Weights of a small transformer language model.
Size: 11 layers, 4 heads of 64, vocabulary 8192.
Training: a variant of SOAP for these matrices, 225M tokens, 6870 steps.
Each number is 200 + 20 x the weight over its row's rms, rounded and kept within 0 to 999. Layers, rows and columns count from 0. The size before them is the row's rms in percent of the matrix's.

# layer 4 MLP up, 1024x256, rms 0.163, rows 627-640, columns 0-255
109,203,219,207,187,192,180,213,184,209,220,206,175,217,186,223,219,172,217,179,147,223,170,183,203,192,219,169,202,206,187,215,192,167,164,219,211,170,256,192,163,211,213,168,187,208,227,196,207,227,203,192,239,194,213,236,196,216,228,204,199,213,220,188,183,200,214,186,220,249,176,207,202,174,215,219,214,179,214,182,210,177,218,186,192,165,262,223,170,200,203,218,236,181,191,225,165,215,225,203,212,192,203,184,223,228,238,206,196,188,244,241,218,183,206,225,209,175,163,175,208,187,217,198,186,195,188,233,199,159,182,206,215,209,192,195,232,214,204,194,217,173,211,208,203,216,179,189,220,208,185,184,199,180,201,205,170,220,196,232,207,191,222,193,208,204,225,202,169,198,204,225,212,188,195,202,187,183,196,202,208,172,190,175,214,183,175,206,208,182,195,203,222,190,200,184,213,217,194,196,232,178,188,215,211,193,180,200,184,181,186,193,222,240,238,186,195,203,197,202,217,196,223,209,220,220,190,220,187,204,231,213,182,200,231,161,210,189,184,184,206,189,211,183,203,180,132,188,185,206,217,191,228,171,191,244,196
099,185,160,208,243,195,212,199,203,182,176,212,218,179,202,189,188,175,178,231,180,217,193,228,239,179,187,203,186,207,156,183,212,201,208,201,215,189,184,194,198,255,217,200,200,210,171,216,200,219,203,228,180,225,214,148,174,190,225,232,171,195,164,253,182,212,204,215,201,226,203,202,196,243,203,189,186,196,213,184,202,184,205,197,189,223,229,179,204,194,181,207,200,162,241,196,206,216,175,217,183,195,168,209,203,195,163,221,202,200,197,212,197,182,202,188,181,198,201,225,162,196,192,195,216,192,164,167,197,221,223,184,199,174,186,197,196,190,231,208,199,208,196,195,187,203,171,246,192,223,213,208,184,209,213,210,207,185,209,197,210,211,200,178,180,242,192,204,155,188,163,202,192,191,217,195,146,205,214,204,239,204,211,185,157,206,174,236,199,208,194,168,236,213,179,220,205,210,198,206,231,168,184,204,202,184,174,204,234,180,229,214,180,172,204,199,218,195,219,225,194,210,197,188,206,208,151,166,195,199,220,226,188,201,174,204,191,182,194,186,197,195,205,193,152,206,213,201,229,205,221,215,179,209,156,205,235
027,196,227,219,213,176,197,172,199,188,202,196,204,213,188,199,171,170,162,224,209,211,194,189,192,200,139,228,201,157,164,228,160,172,208,220,160,190,178,208,226,208,225,189,200,215,192,181,183,197,213,172,207,193,162,207,209,200,211,174,180,200,183,178,191,217,208,185,226,228,215,198,199,172,193,196,183,170,206,189,174,208,227,186,202,204,195,180,207,200,204,185,235,190,220,166,182,228,198,203,226,199,231,231,210,184,224,174,196,197,189,213,242,188,242,231,222,192,184,222,189,231,194,236,191,199,206,214,217,183,190,195,187,209,201,212,237,214,229,209,186,208,207,184,213,190,221,162,201,204,235,188,208,222,178,186,178,218,206,210,187,184,209,216,186,185,221,202,166,198,178,227,192,201,186,201,214,187,250,182,236,192,206,159,177,201,206,204,175,210,174,186,202,222,204,176,192,204,214,221,210,192,211,190,196,199,184,213,166,198,205,212,218,185,211,198,199,215,198,196,208,208,203,183,213,149,160,191,177,178,180,192,172,176,244,215,160,241,176,237,194,177,171,260,204,216,181,220,195,226,193,182,204,216,191,202,221
099,200,186,205,248,220,203,204,184,189,241,193,176,198,240,207,154,198,213,160,197,159,184,191,215,195,169,224,191,175,200,182,204,170,195,210,180,214,212,182,190,195,195,193,225,191,200,181,186,233,201,197,177,167,211,177,220,157,159,224,210,218,230,197,203,202,209,211,181,195,190,217,235,203,192,166,170,192,247,173,170,215,205,192,207,179,166,178,180,209,207,207,173,172,178,196,168,191,215,213,237,231,178,242,203,229,189,202,207,232,220,220,172,169,174,210,205,217,196,188,192,204,224,225,218,164,175,186,187,167,190,205,231,175,211,179,212,200,219,224,191,175,198,183,163,190,189,218,239,191,222,185,190,183,164,201,215,199,182,191,203,190,224,224,204,227,181,227,182,193,213,191,164,202,197,213,199,193,179,212,216,193,212,210,205,215,232,226,199,185,210,185,194,178,187,193,247,208,180,191,180,217,219,205,215,179,195,231,229,202,167,247,210,205,196,208,203,258,196,202,202,165,201,227,185,179,202,188,227,205,216,210,213,215,225,206,181,198,173,193,231,187,190,213,209,189,193,224,210,194,197,194,202,200,173,204,219
109,214,201,161,205,220,202,237,212,180,179,192,221,200,161,165,210,175,199,207,211,202,181,201,187,198,209,200,209,193,185,203,185,211,206,211,201,223,167,181,219,236,208,215,191,185,210,180,222,202,221,168,185,224,172,173,208,178,198,189,199,166,225,199,207,194,205,193,191,226,210,180,197,194,202,228,185,220,200,177,196,220,196,199,231,212,209,230,177,166,201,204,205,213,223,252,234,185,185,192,238,203,231,181,196,176,189,189,211,226,155,161,168,222,190,191,178,200,210,192,210,194,181,194,181,207,192,235,183,204,176,223,188,219,214,178,165,225,205,234,206,249,222,197,197,215,202,192,197,210,225,206,146,226,189,192,222,213,213,217,196,185,208,184,211,187,230,187,212,253,190,230,219,187,187,201,227,197,243,179,189,214,219,188,233,224,198,177,197,219,175,229,227,210,192,182,217,209,209,163,224,207,214,217,165,196,208,190,177,161,206,164,193,221,225,238,224,173,187,192,185,201,216,211,180,167,232,206,196,233,233,221,210,194,211,191,235,213,207,227,201,221,233,235,205,204,204,199,232,193,224,214,179,207,206,199,213
096,192,233,239,146,228,239,209,205,215,218,196,191,189,217,208,180,206,225,213,178,215,212,160,200,196,230,200,213,169,192,206,167,196,199,193,170,205,215,210,215,192,186,185,202,195,195,208,213,231,183,201,194,210,194,185,190,212,174,216,196,233,198,221,175,205,217,189,216,206,194,171,160,152,172,216,206,184,196,186,218,232,234,159,226,177,223,210,176,182,195,190,208,234,196,223,189,231,223,224,203,181,188,185,198,218,206,184,223,191,209,183,186,242,193,200,174,188,223,273,208,200,186,202,198,197,176,209,181,207,198,182,164,230,220,203,227,164,213,188,217,214,184,188,185,208,208,224,183,190,193,193,166,222,200,219,197,162,208,181,249,223,214,191,230,149,211,153,183,187,208,184,189,201,191,183,196,164,199,190,192,205,194,184,187,167,205,198,196,195,207,198,209,182,198,203,197,199,195,250,207,175,217,215,212,216,177,223,204,218,156,209,165,221,207,215,199,211,192,216,214,224,189,157,192,199,230,208,203,191,243,217,204,194,211,211,173,191,177,198,236,160,223,206,192,202,196,206,215,200,212,171,180,203,185,199,201
103,194,178,193,231,180,179,182,212,189,242,212,218,229,187,228,218,195,191,211,183,207,175,155,184,185,200,200,217,200,178,215,171,181,194,217,227,222,209,189,195,205,216,198,207,204,171,167,212,186,219,204,241,155,177,201,220,170,194,197,127,219,169,199,189,178,170,224,175,212,227,189,197,158,201,172,166,229,183,205,215,188,195,209,200,188,189,188,198,192,178,214,216,200,224,169,196,184,182,191,198,180,168,200,230,201,207,212,178,212,192,175,221,213,204,186,234,210,195,222,178,180,225,190,224,205,229,183,170,176,207,208,195,209,175,217,240,204,189,173,204,206,224,203,200,206,196,208,182,187,144,175,206,196,162,177,177,184,174,197,194,207,208,176,142,199,200,213,204,211,227,203,211,219,187,185,225,178,197,179,227,180,163,199,199,170,218,222,186,162,214,211,220,209,188,195,199,204,161,219,199,177,199,195,197,213,195,198,197,191,199,204,234,206,229,187,238,169,207,219,210,194,179,227,219,144,225,196,213,222,224,200,190,215,199,178,165,191,212,196,184,209,200,239,186,206,200,194,212,240,215,219,194,225,197,214,207
112,200,213,181,197,204,206,174,188,177,197,214,202,196,180,174,233,172,195,198,229,204,178,196,168,183,227,247,169,216,207,210,201,201,166,203,199,234,215,204,225,220,229,229,184,199,215,198,214,204,202,202,225,224,221,187,205,191,212,210,184,219,205,192,241,213,186,204,214,216,188,224,199,226,210,212,208,221,222,193,198,188,183,190,221,205,189,178,173,197,207,207,141,252,179,231,198,203,208,194,212,178,193,205,180,189,190,164,179,192,213,197,213,208,236,191,222,197,215,213,211,201,170,210,231,193,161,251,207,216,216,194,195,187,184,211,223,201,188,198,191,195,161,191,205,204,168,165,196,211,200,180,215,216,186,164,220,191,177,233,191,228,211,200,186,187,167,216,197,210,158,244,226,209,237,193,168,180,226,201,198,210,235,188,211,177,172,225,169,180,187,221,217,217,167,223,147,234,200,182,197,206,219,158,196,173,208,196,180,205,201,194,176,229,261,189,170,228,228,205,184,213,192,215,219,203,189,193,238,196,207,202,194,215,186,191,217,202,196,216,201,191,177,206,176,157,201,186,213,186,164,218,208,185,206,203,182
094,200,213,163,199,202,169,221,222,222,184,197,181,217,227,211,188,190,174,184,203,189,200,187,226,186,227,179,195,193,187,217,194,199,183,202,182,205,207,255,192,196,184,176,218,204,205,207,214,139,206,192,189,217,245,210,198,191,180,211,209,219,195,188,218,187,204,192,218,213,219,200,164,193,206,199,222,222,192,181,211,234,205,234,220,188,192,204,178,194,176,231,200,208,195,198,183,214,237,217,201,195,223,230,176,216,225,207,207,173,185,190,154,186,223,194,204,216,204,165,218,209,188,165,182,195,194,179,184,242,188,178,200,222,207,195,229,192,203,188,218,192,198,190,232,212,184,202,215,199,169,182,199,250,215,193,232,197,229,228,206,208,209,195,183,172,223,195,198,208,231,214,192,160,250,183,178,205,185,177,185,187,233,163,201,232,210,184,229,165,187,193,217,228,212,200,213,208,222,184,241,207,213,222,221,191,196,216,207,167,200,225,212,240,212,200,177,226,217,192,156,205,236,215,198,180,196,218,235,235,165,210,185,220,197,183,191,226,220,178,200,188,194,185,206,183,188,210,190,212,170,257,192,205,198,176,240
103,188,199,210,179,212,205,168,169,207,174,190,215,211,223,224,222,222,188,169,195,224,205,196,207,194,191,219,219,227,197,220,190,179,204,194,166,211,191,258,189,195,225,208,202,188,190,202,234,187,198,188,221,229,238,167,195,182,181,214,205,168,215,179,192,188,211,193,240,210,181,212,178,166,194,225,225,189,218,189,245,198,214,188,203,179,203,203,193,158,180,197,196,151,180,199,217,211,215,212,186,175,197,170,191,209,187,211,230,147,186,212,211,179,189,197,201,228,215,184,210,206,231,198,219,164,212,210,175,210,216,219,170,187,190,229,202,159,219,181,239,175,218,202,228,229,182,200,184,189,201,188,199,210,194,180,258,217,137,225,195,224,197,192,191,223,196,174,214,188,227,192,243,207,215,210,199,182,171,193,211,159,222,189,204,188,228,195,208,186,243,199,207,187,183,154,210,230,212,209,178,199,176,211,203,237,223,192,182,193,228,218,180,214,214,208,173,192,198,210,209,185,196,212,210,197,182,221,195,171,186,179,190,175,178,172,207,194,164,207,225,215,200,215,208,198,186,200,172,186,203,234,212,220,200,199,192
096,185,185,216,183,164,187,202,235,192,210,173,202,180,194,194,178,149,182,221,201,212,202,220,217,188,211,213,202,155,220,150,197,193,237,203,230,178,210,207,192,205,225,194,223,196,196,210,191,214,203,196,179,205,201,222,195,213,187,186,197,215,216,190,159,202,231,187,200,198,191,201,201,181,148,201,196,199,200,219,197,229,216,239,215,237,214,192,213,236,215,214,190,164,189,208,227,218,204,151,207,178,191,191,172,238,192,185,233,234,179,181,188,203,181,171,182,239,190,260,208,195,221,217,186,240,206,190,177,233,176,232,196,234,210,179,217,195,202,183,228,243,197,174,179,190,190,201,190,200,199,203,204,200,196,214,165,202,172,191,183,186,172,242,202,215,166,198,167,220,185,197,198,130,190,238,220,268,200,196,190,204,192,179,224,175,214,188,207,216,169,201,183,187,182,180,202,190,195,177,182,189,209,190,184,213,204,201,195,224,220,215,199,183,212,200,208,188,212,193,223,203,192,186,192,217,225,170,205,184,195,197,186,178,205,224,209,207,203,185,226,195,238,218,211,202,195,188,211,220,222,184,211,209,198,203,187
096,191,202,193,205,210,222,174,193,202,219,188,209,239,205,180,190,160,221,209,218,174,196,258,224,185,197,196,216,198,221,204,223,189,200,168,196,215,183,213,172,234,197,169,230,229,205,185,202,204,213,237,166,193,194,204,189,191,222,212,209,167,213,198,181,190,221,234,215,196,206,228,201,246,226,195,179,227,197,188,186,201,206,173,204,214,192,181,233,196,195,171,199,211,198,185,199,208,174,196,231,219,176,187,256,216,209,198,201,209,215,182,211,189,179,204,204,205,211,196,200,189,218,152,226,212,207,205,201,202,216,185,186,172,210,161,197,232,150,211,209,179,215,198,217,220,209,230,184,212,199,241,195,213,186,221,191,183,176,204,217,209,215,219,206,203,210,217,188,210,186,203,174,191,184,194,190,228,215,190,177,217,221,170,218,192,201,217,206,194,205,205,214,208,203,207,214,222,191,150,227,237,206,194,202,259,241,185,179,187,231,238,190,202,181,181,207,203,186,204,177,252,203,225,176,196,198,185,227,217,196,202,225,250,160,185,247,180,194,243,210,210,200,211,169,238,183,197,209,177,217,204,197,208,182,220,188
093,211,200,212,185,226,193,196,161,197,194,244,136,218,208,193,227,194,194,239,182,210,234,195,194,225,191,195,167,202,247,212,186,188,176,216,208,229,210,199,218,172,165,220,166,200,205,187,182,203,229,243,204,222,189,195,183,195,250,216,210,231,230,165,192,221,209,203,241,239,214,183,168,226,207,174,199,174,162,194,183,223,202,176,199,187,203,168,223,217,209,164,218,208,203,207,167,186,236,203,172,204,205,189,195,210,210,202,195,187,220,226,225,195,203,209,180,213,188,172,166,207,215,202,195,207,209,222,216,162,206,205,191,202,187,166,205,203,170,195,163,222,228,199,220,241,186,182,216,173,176,202,191,183,203,206,225,204,166,172,203,250,214,224,181,195,176,202,205,199,185,210,219,224,177,193,170,189,208,206,193,190,253,193,167,190,202,209,227,229,220,189,213,186,190,199,210,224,214,213,218,176,210,168,211,205,197,198,197,178,219,222,225,202,208,204,172,182,196,215,198,158,180,195,203,197,196,209,186,185,191,186,207,220,186,211,187,211,173,210,189,201,188,163,206,182,180,228,178,193,226,195,185,223,177,210,210
101,224,183,218,222,195,236,212,207,219,197,217,166,213,192,209,191,232,222,207,204,213,210,193,206,185,206,172,204,215,213,182,225,220,187,227,173,191,189,189,223,214,179,205,193,217,253,213,199,204,189,207,192,220,193,256,201,227,202,221,178,226,201,244,184,204,212,173,189,213,182,185,188,185,175,219,162,204,189,242,192,197,203,217,192,185,207,205,232,201,238,186,182,198,198,207,207,194,202,209,225,172,177,176,271,169,188,169,220,187,172,214,209,201,253,180,183,196,199,193,235,185,199,219,219,196,220,208,181,205,202,212,209,183,199,166,222,217,172,202,134,248,199,196,183,214,215,204,186,221,176,203,202,233,175,208,205,220,232,201,220,215,179,191,190,186,142,232,196,199,198,176,183,223,197,197,222,239,215,198,227,222,206,183,207,226,180,211,237,218,187,182,204,191,238,197,180,171,233,210,192,218,219,210,194,206,214,198,213,213,210,172,223,186,197,209,217,217,196,204,188,208,235,183,177,191,172,194,228,222,179,184,217,202,210,201,168,209,194,196,199,176,198,189,201,197,194,160,225,199,196,177,203,230,182,188,188
# layer 4 MLP down (transposed), 1024x256, rms 0.16, rows 627-639, columns 0-255
105,207,191,216,231,226,238,207,190,217,174,212,192,205,188,176,236,189,244,197,185,194,176,177,263,188,227,157,200,185,173,169,194,195,205,186,197,193,227,205,203,213,162,199,187,213,198,196,201,197,193,208,226,189,214,201,202,193,222,194,177,190,171,206,189,177,210,204,192,182,188,215,190,204,188,227,204,238,211,152,226,208,218,208,170,203,233,153,195,201,216,191,191,221,209,172,213,227,227,193,204,176,187,193,235,200,204,211,168,189,228,191,226,192,209,231,200,200,235,171,203,239,203,190,200,207,214,212,184,147,205,207,203,217,195,167,181,212,180,203,189,220,191,209,193,174,193,195,177,172,179,192,205,207,164,237,212,190,205,241,207,206,222,235,217,181,212,172,208,193,196,215,194,218,217,180,213,156,172,202,222,186,202,208,193,174,195,231,198,178,175,167,204,168,238,168,194,211,209,251,204,207,235,189,209,207,226,149,213,204,174,209,197,204,202,148,182,216,176,223,198,238,210,198,197,201,187,180,181,199,226,176,200,203,227,195,187,189,212,182,185,183,195,209,187,212,182,179,214,172,196,199,207,218,176,226,215
098,225,218,196,184,203,194,211,187,191,163,194,188,190,159,187,183,226,177,198,234,210,237,196,235,183,181,180,183,202,206,244,197,192,180,172,211,217,231,224,207,194,198,188,213,188,173,200,211,190,209,205,214,219,177,184,172,217,195,233,234,200,190,218,219,206,159,199,201,196,217,202,215,189,229,221,223,179,260,218,204,191,185,188,188,241,196,191,202,176,202,213,172,240,197,192,199,181,174,193,191,160,210,228,145,198,226,244,194,200,203,177,193,224,196,235,204,217,200,186,168,190,210,175,202,195,177,194,181,241,214,218,191,179,216,232,177,211,202,226,168,172,181,200,193,180,172,173,192,219,179,188,219,226,187,213,188,210,187,212,234,199,177,193,219,154,203,196,216,186,199,200,207,211,205,195,185,180,198,215,201,229,193,203,195,188,219,249,202,196,197,201,180,186,192,188,175,234,193,213,169,202,168,212,186,217,163,199,168,234,192,207,218,197,158,194,190,166,185,216,180,223,198,209,216,210,195,177,200,193,235,201,158,191,223,171,225,196,219,187,248,206,215,195,178,194,192,201,188,182,231,188,216,218,169,209,213
027,179,185,188,205,211,194,231,234,204,209,187,185,214,192,184,217,250,195,196,184,192,183,181,170,189,225,208,199,195,200,194,201,205,181,197,239,214,214,210,201,187,206,152,204,210,159,173,212,227,167,204,227,190,203,208,197,185,199,230,203,205,195,191,219,220,230,177,225,214,185,195,197,210,202,180,209,160,196,180,204,205,171,219,164,213,204,231,184,213,204,175,184,197,186,212,190,227,203,195,228,201,214,192,186,225,211,193,214,201,177,180,173,242,160,137,174,190,172,209,229,199,187,206,217,216,200,175,195,221,213,169,201,232,202,206,168,169,222,198,208,177,183,220,215,206,215,208,218,206,200,197,222,167,209,183,189,216,218,204,193,204,204,212,193,203,221,212,140,255,208,201,218,204,198,211,228,205,158,232,216,218,175,198,202,205,188,213,219,183,173,184,224,207,214,194,199,203,204,155,203,200,193,242,219,196,233,202,234,192,198,162,181,208,188,199,189,189,187,235,195,198,192,201,195,182,193,188,239,149,204,211,190,206,172,205,205,181,259,179,191,193,201,209,200,227,178,191,154,166,193,193,213,200,247,203,223
101,191,165,215,210,194,217,208,189,167,233,196,200,192,169,206,212,195,232,202,196,194,186,180,218,195,193,245,203,222,196,179,208,169,193,210,212,202,178,198,187,164,210,192,206,205,239,209,208,181,228,181,171,180,202,231,229,211,209,197,197,194,214,211,169,187,184,232,195,210,199,203,176,183,188,211,170,175,208,173,192,189,222,205,191,190,218,192,205,204,211,196,158,219,196,204,175,177,202,165,229,199,178,166,158,159,199,188,213,199,211,216,196,227,197,185,264,191,160,195,242,211,212,227,183,203,141,191,224,218,215,182,213,231,195,190,185,179,201,211,225,162,214,182,174,162,171,186,208,223,190,186,239,224,250,210,206,218,196,183,187,230,225,178,192,191,170,199,189,185,174,210,222,207,213,213,218,182,178,225,216,200,163,243,222,206,202,190,210,189,212,205,200,198,174,269,200,210,181,176,180,171,210,192,185,174,181,169,201,193,183,224,188,200,215,189,197,220,227,184,188,211,166,204,208,228,212,217,181,218,215,210,216,221,190,201,174,200,193,201,213,209,195,188,196,208,204,211,215,166,216,206,223,217,222,177,212
108,178,209,170,220,218,173,228,176,185,200,205,215,226,196,192,212,222,182,196,177,208,192,180,186,179,222,187,193,230,227,210,184,203,193,176,201,198,262,154,191,180,191,201,167,180,201,210,223,215,205,227,180,226,248,212,189,237,207,197,202,193,233,197,252,193,194,194,187,210,191,222,216,202,204,197,218,194,220,188,181,243,187,224,226,202,197,190,175,188,201,234,233,206,174,179,199,201,215,184,204,211,231,173,187,214,220,182,171,221,131,194,191,177,185,200,196,207,177,186,206,213,224,216,212,206,214,190,193,205,203,210,200,189,219,215,217,169,209,189,176,174,172,162,183,218,207,205,211,202,193,179,174,228,211,238,239,189,191,174,189,188,192,185,165,207,177,220,227,200,228,230,176,210,227,180,196,204,211,203,218,204,182,205,191,240,232,209,195,223,190,236,200,186,216,196,182,204,214,198,185,167,223,174,172,228,165,192,224,212,201,184,205,170,221,194,202,177,190,199,230,230,180,225,188,195,175,182,213,196,240,190,206,218,217,210,197,176,200,206,216,197,223,208,195,217,256,195,196,206,201,223,168,236,214,179,184
100,160,244,212,173,182,234,256,220,250,179,174,184,190,233,186,190,172,232,198,201,175,207,187,214,188,213,220,228,198,190,205,206,237,187,186,216,201,169,229,220,216,195,220,181,179,178,215,172,194,215,219,213,210,200,212,215,208,202,190,192,202,229,216,230,195,174,203,205,190,158,204,218,167,216,200,199,205,196,154,200,227,204,208,233,203,190,231,181,233,239,207,222,214,197,183,189,204,207,174,261,195,203,201,187,214,172,197,172,178,201,181,201,195,178,205,221,178,209,211,194,184,206,219,196,217,165,228,211,183,211,168,204,211,205,170,174,194,199,267,179,184,173,216,176,232,162,197,207,186,203,193,204,200,207,157,158,188,225,181,174,216,187,195,226,178,193,196,205,191,162,191,191,211,197,167,185,185,216,195,216,214,218,194,243,206,204,248,215,209,239,196,181,189,212,213,191,182,204,203,210,185,191,194,226,209,192,199,203,232,183,155,202,200,226,193,228,180,192,187,187,219,185,215,219,186,204,210,186,207,202,200,218,205,198,201,173,220,179,191,199,190,179,212,240,192,203,182,206,190,187,177,209,178,188,207,178
101,226,225,203,213,184,230,214,176,219,203,179,203,202,153,227,200,190,196,185,176,176,184,233,197,231,220,195,186,192,179,195,182,216,200,179,202,163,192,200,220,229,189,186,202,193,191,189,192,179,192,221,188,216,190,229,206,209,185,216,191,183,239,172,202,242,211,208,179,178,202,183,194,212,208,189,208,205,234,158,213,193,198,246,206,210,212,174,185,227,209,201,176,207,196,175,181,208,199,191,225,193,175,209,213,248,213,222,186,181,199,222,187,218,188,165,226,191,205,211,181,191,223,201,205,204,215,221,213,175,201,221,199,215,188,217,157,170,227,186,191,210,175,206,217,181,211,213,161,184,203,196,211,215,194,157,215,156,199,175,220,234,217,207,190,239,215,203,199,197,198,177,222,194,207,199,219,215,176,209,188,165,230,237,219,205,191,196,205,229,233,195,226,177,225,207,165,208,177,195,203,194,173,235,207,208,192,167,195,206,212,224,202,180,202,221,196,206,208,209,208,214,164,252,189,215,236,206,197,153,208,214,133,212,164,187,179,186,198,193,190,219,227,252,219,227,223,217,192,195,214,196,208,190,185,209,176
107,198,206,220,192,183,228,177,216,197,191,209,194,222,208,178,193,182,180,196,208,184,213,242,208,198,204,168,183,205,231,248,189,190,181,211,220,177,193,178,206,177,185,188,235,215,207,154,225,209,206,208,217,164,201,194,179,220,179,196,219,182,206,189,225,222,226,215,208,209,215,203,186,177,164,193,171,173,183,172,160,208,185,202,191,214,185,199,214,227,245,176,206,217,174,192,226,190,215,186,224,209,177,194,184,164,224,181,192,195,198,200,208,186,188,180,218,197,227,215,170,178,215,189,198,198,199,179,193,176,196,188,177,249,219,164,198,224,199,175,175,226,187,200,205,203,214,228,214,194,180,218,197,198,212,218,176,207,190,209,239,232,185,223,171,190,224,190,228,206,231,198,202,227,162,209,188,189,161,196,206,171,164,159,202,206,157,217,227,171,229,221,183,224,173,205,187,220,178,204,148,238,232,199,226,202,210,191,206,182,206,188,213,198,178,152,206,237,190,196,184,226,235,222,238,217,221,215,206,218,222,209,187,162,214,200,209,202,175,199,204,187,203,187,209,217,192,195,199,238,219,195,195,199,187,186,181
094,215,198,189,204,202,186,193,179,183,187,198,202,201,207,229,213,229,175,211,216,211,182,196,207,240,225,200,184,210,215,190,246,188,238,216,220,190,227,184,205,219,186,200,213,194,207,204,196,203,187,229,184,231,174,197,209,205,214,207,233,183,222,191,247,201,196,207,219,178,228,206,173,169,230,200,174,171,192,170,176,211,184,204,198,222,200,178,205,184,186,225,194,208,214,202,223,197,235,210,197,202,165,196,188,206,211,220,231,208,190,175,180,219,189,192,194,197,218,207,178,246,197,201,208,259,202,190,206,237,193,170,224,176,183,212,219,226,168,225,192,189,219,176,194,162,181,188,209,233,207,237,204,178,205,231,192,178,210,218,197,212,217,201,218,214,196,193,227,197,198,220,202,206,169,212,218,160,150,144,195,206,193,247,216,205,195,155,202,203,206,225,168,172,202,196,189,205,212,196,178,203,192,184,203,242,141,220,192,186,200,210,177,145,208,167,208,181,211,230,204,198,182,195,202,222,191,198,214,215,180,206,203,179,206,166,219,217,206,172,199,184,194,215,196,191,204,182,197,218,210,259,194,216,210,230,182
100,177,211,215,244,203,217,188,178,207,218,187,199,214,183,182,206,232,183,188,195,182,210,209,179,238,177,220,173,191,203,218,214,213,186,209,251,209,213,220,171,195,171,216,197,161,225,196,200,200,193,180,195,238,196,192,181,171,193,202,199,191,198,172,228,176,207,181,218,220,202,227,209,187,197,180,195,195,206,227,237,182,194,220,189,192,215,235,194,197,199,169,224,203,183,162,295,201,212,210,226,175,200,203,221,188,215,226,192,178,223,243,210,181,219,196,197,197,185,206,223,227,232,168,180,185,213,219,222,188,199,180,175,221,189,218,176,185,198,203,224,179,214,187,168,205,218,190,222,166,221,177,185,188,194,198,213,233,202,207,206,169,180,176,189,252,193,178,191,202,215,229,209,172,205,178,221,199,188,234,183,241,195,181,181,191,235,201,212,219,196,191,203,183,189,171,202,160,207,221,183,197,179,205,190,228,180,227,189,180,170,189,188,213,203,187,163,206,192,182,192,212,193,208,225,211,184,168,205,202,189,175,201,184,175,204,183,227,155,182,214,198,198,186,219,176,201,196,206,187,226,235,201,172,191,221,197
098,203,189,215,225,200,234,213,179,208,211,184,208,175,197,184,209,203,190,188,171,217,160,203,216,223,210,216,209,196,190,235,196,201,185,209,209,190,160,168,172,194,196,187,215,181,205,212,189,196,186,193,195,210,204,209,173,186,179,164,193,186,232,239,176,238,187,183,217,213,193,224,227,200,212,196,208,233,183,212,237,211,218,194,161,200,191,214,173,242,214,203,239,175,213,224,206,160,212,218,183,202,175,214,202,168,226,207,211,197,206,239,185,210,231,217,198,206,209,204,190,192,194,153,226,229,222,166,246,186,194,206,193,222,196,204,210,211,208,208,194,212,236,241,240,183,155,192,198,235,205,237,189,204,235,196,218,172,196,203,216,167,198,172,212,195,256,175,197,180,219,202,185,208,199,182,232,210,203,207,199,255,187,213,208,195,198,226,207,222,185,195,156,201,194,211,193,205,196,227,212,155,223,225,213,198,190,229,206,197,171,191,228,216,198,250,189,217,196,207,172,185,209,220,202,227,207,215,214,211,171,207,196,175,204,180,190,190,184,187,189,194,186,160,194,233,220,184,186,219,229,222,206,202,206,198,188
097,211,178,194,200,189,174,228,215,212,244,227,149,209,190,201,191,217,217,207,217,204,201,191,203,167,205,201,194,173,196,225,190,165,228,213,205,204,242,193,157,213,194,201,214,192,189,178,195,223,203,235,192,204,189,208,208,186,174,192,171,190,213,186,218,173,189,212,198,204,207,205,184,205,204,208,204,181,198,178,195,226,206,220,177,185,193,220,160,212,207,215,234,217,190,197,222,198,213,194,193,210,200,187,241,214,211,182,184,191,206,215,240,211,173,196,206,178,222,227,190,165,190,184,207,265,193,212,199,173,208,209,210,213,181,176,204,211,210,213,201,201,188,172,162,228,181,173,197,213,219,211,174,208,236,164,239,197,217,235,237,217,212,226,236,170,198,184,184,210,167,208,200,253,214,182,215,186,199,160,189,238,216,214,187,191,169,207,204,182,181,213,176,185,232,149,216,176,218,145,193,208,204,217,202,207,177,227,191,196,188,203,192,187,200,205,198,186,190,205,206,193,199,215,191,236,220,225,164,234,199,177,187,226,242,193,198,200,196,174,195,169,207,204,210,222,242,210,181,229,185,216,231,184,198,189,200
094,197,209,156,188,185,202,233,246,155,190,178,204,192,224,177,214,198,196,186,209,199,214,207,195,211,225,201,176,189,190,197,191,212,162,203,216,202,179,214,167,174,185,211,202,215,198,188,214,208,191,212,220,199,234,221,196,184,189,171,190,207,243,180,224,193,212,190,218,191,202,170,201,172,229,192,212,201,209,180,193,203,172,235,202,178,189,210,185,196,201,223,201,213,180,176,153,223,193,188,187,159,204,194,199,219,161,203,241,236,192,196,204,208,193,200,207,188,185,170,177,197,152,217,193,212,190,152,215,203,184,204,184,239,230,217,226,186,184,213,199,149,225,222,244,223,204,181,225,216,201,214,196,171,195,212,198,177,217,225,201,188,160,225,200,180,176,201,184,205,218,212,184,183,189,195,207,209,199,213,212,207,162,211,166,206,207,198,223,203,236,168,202,156,229,196,196,175,202,182,204,204,204,214,234,187,213,192,234,188,202,203,204,246,194,218,207,193,150,157,219,187,182,205,171,225,194,203,223,206,172,198,206,216,229,173,185,225,187,168,166,208,182,190,197,151,212,206,214,196,211,170,219,191,196,186,201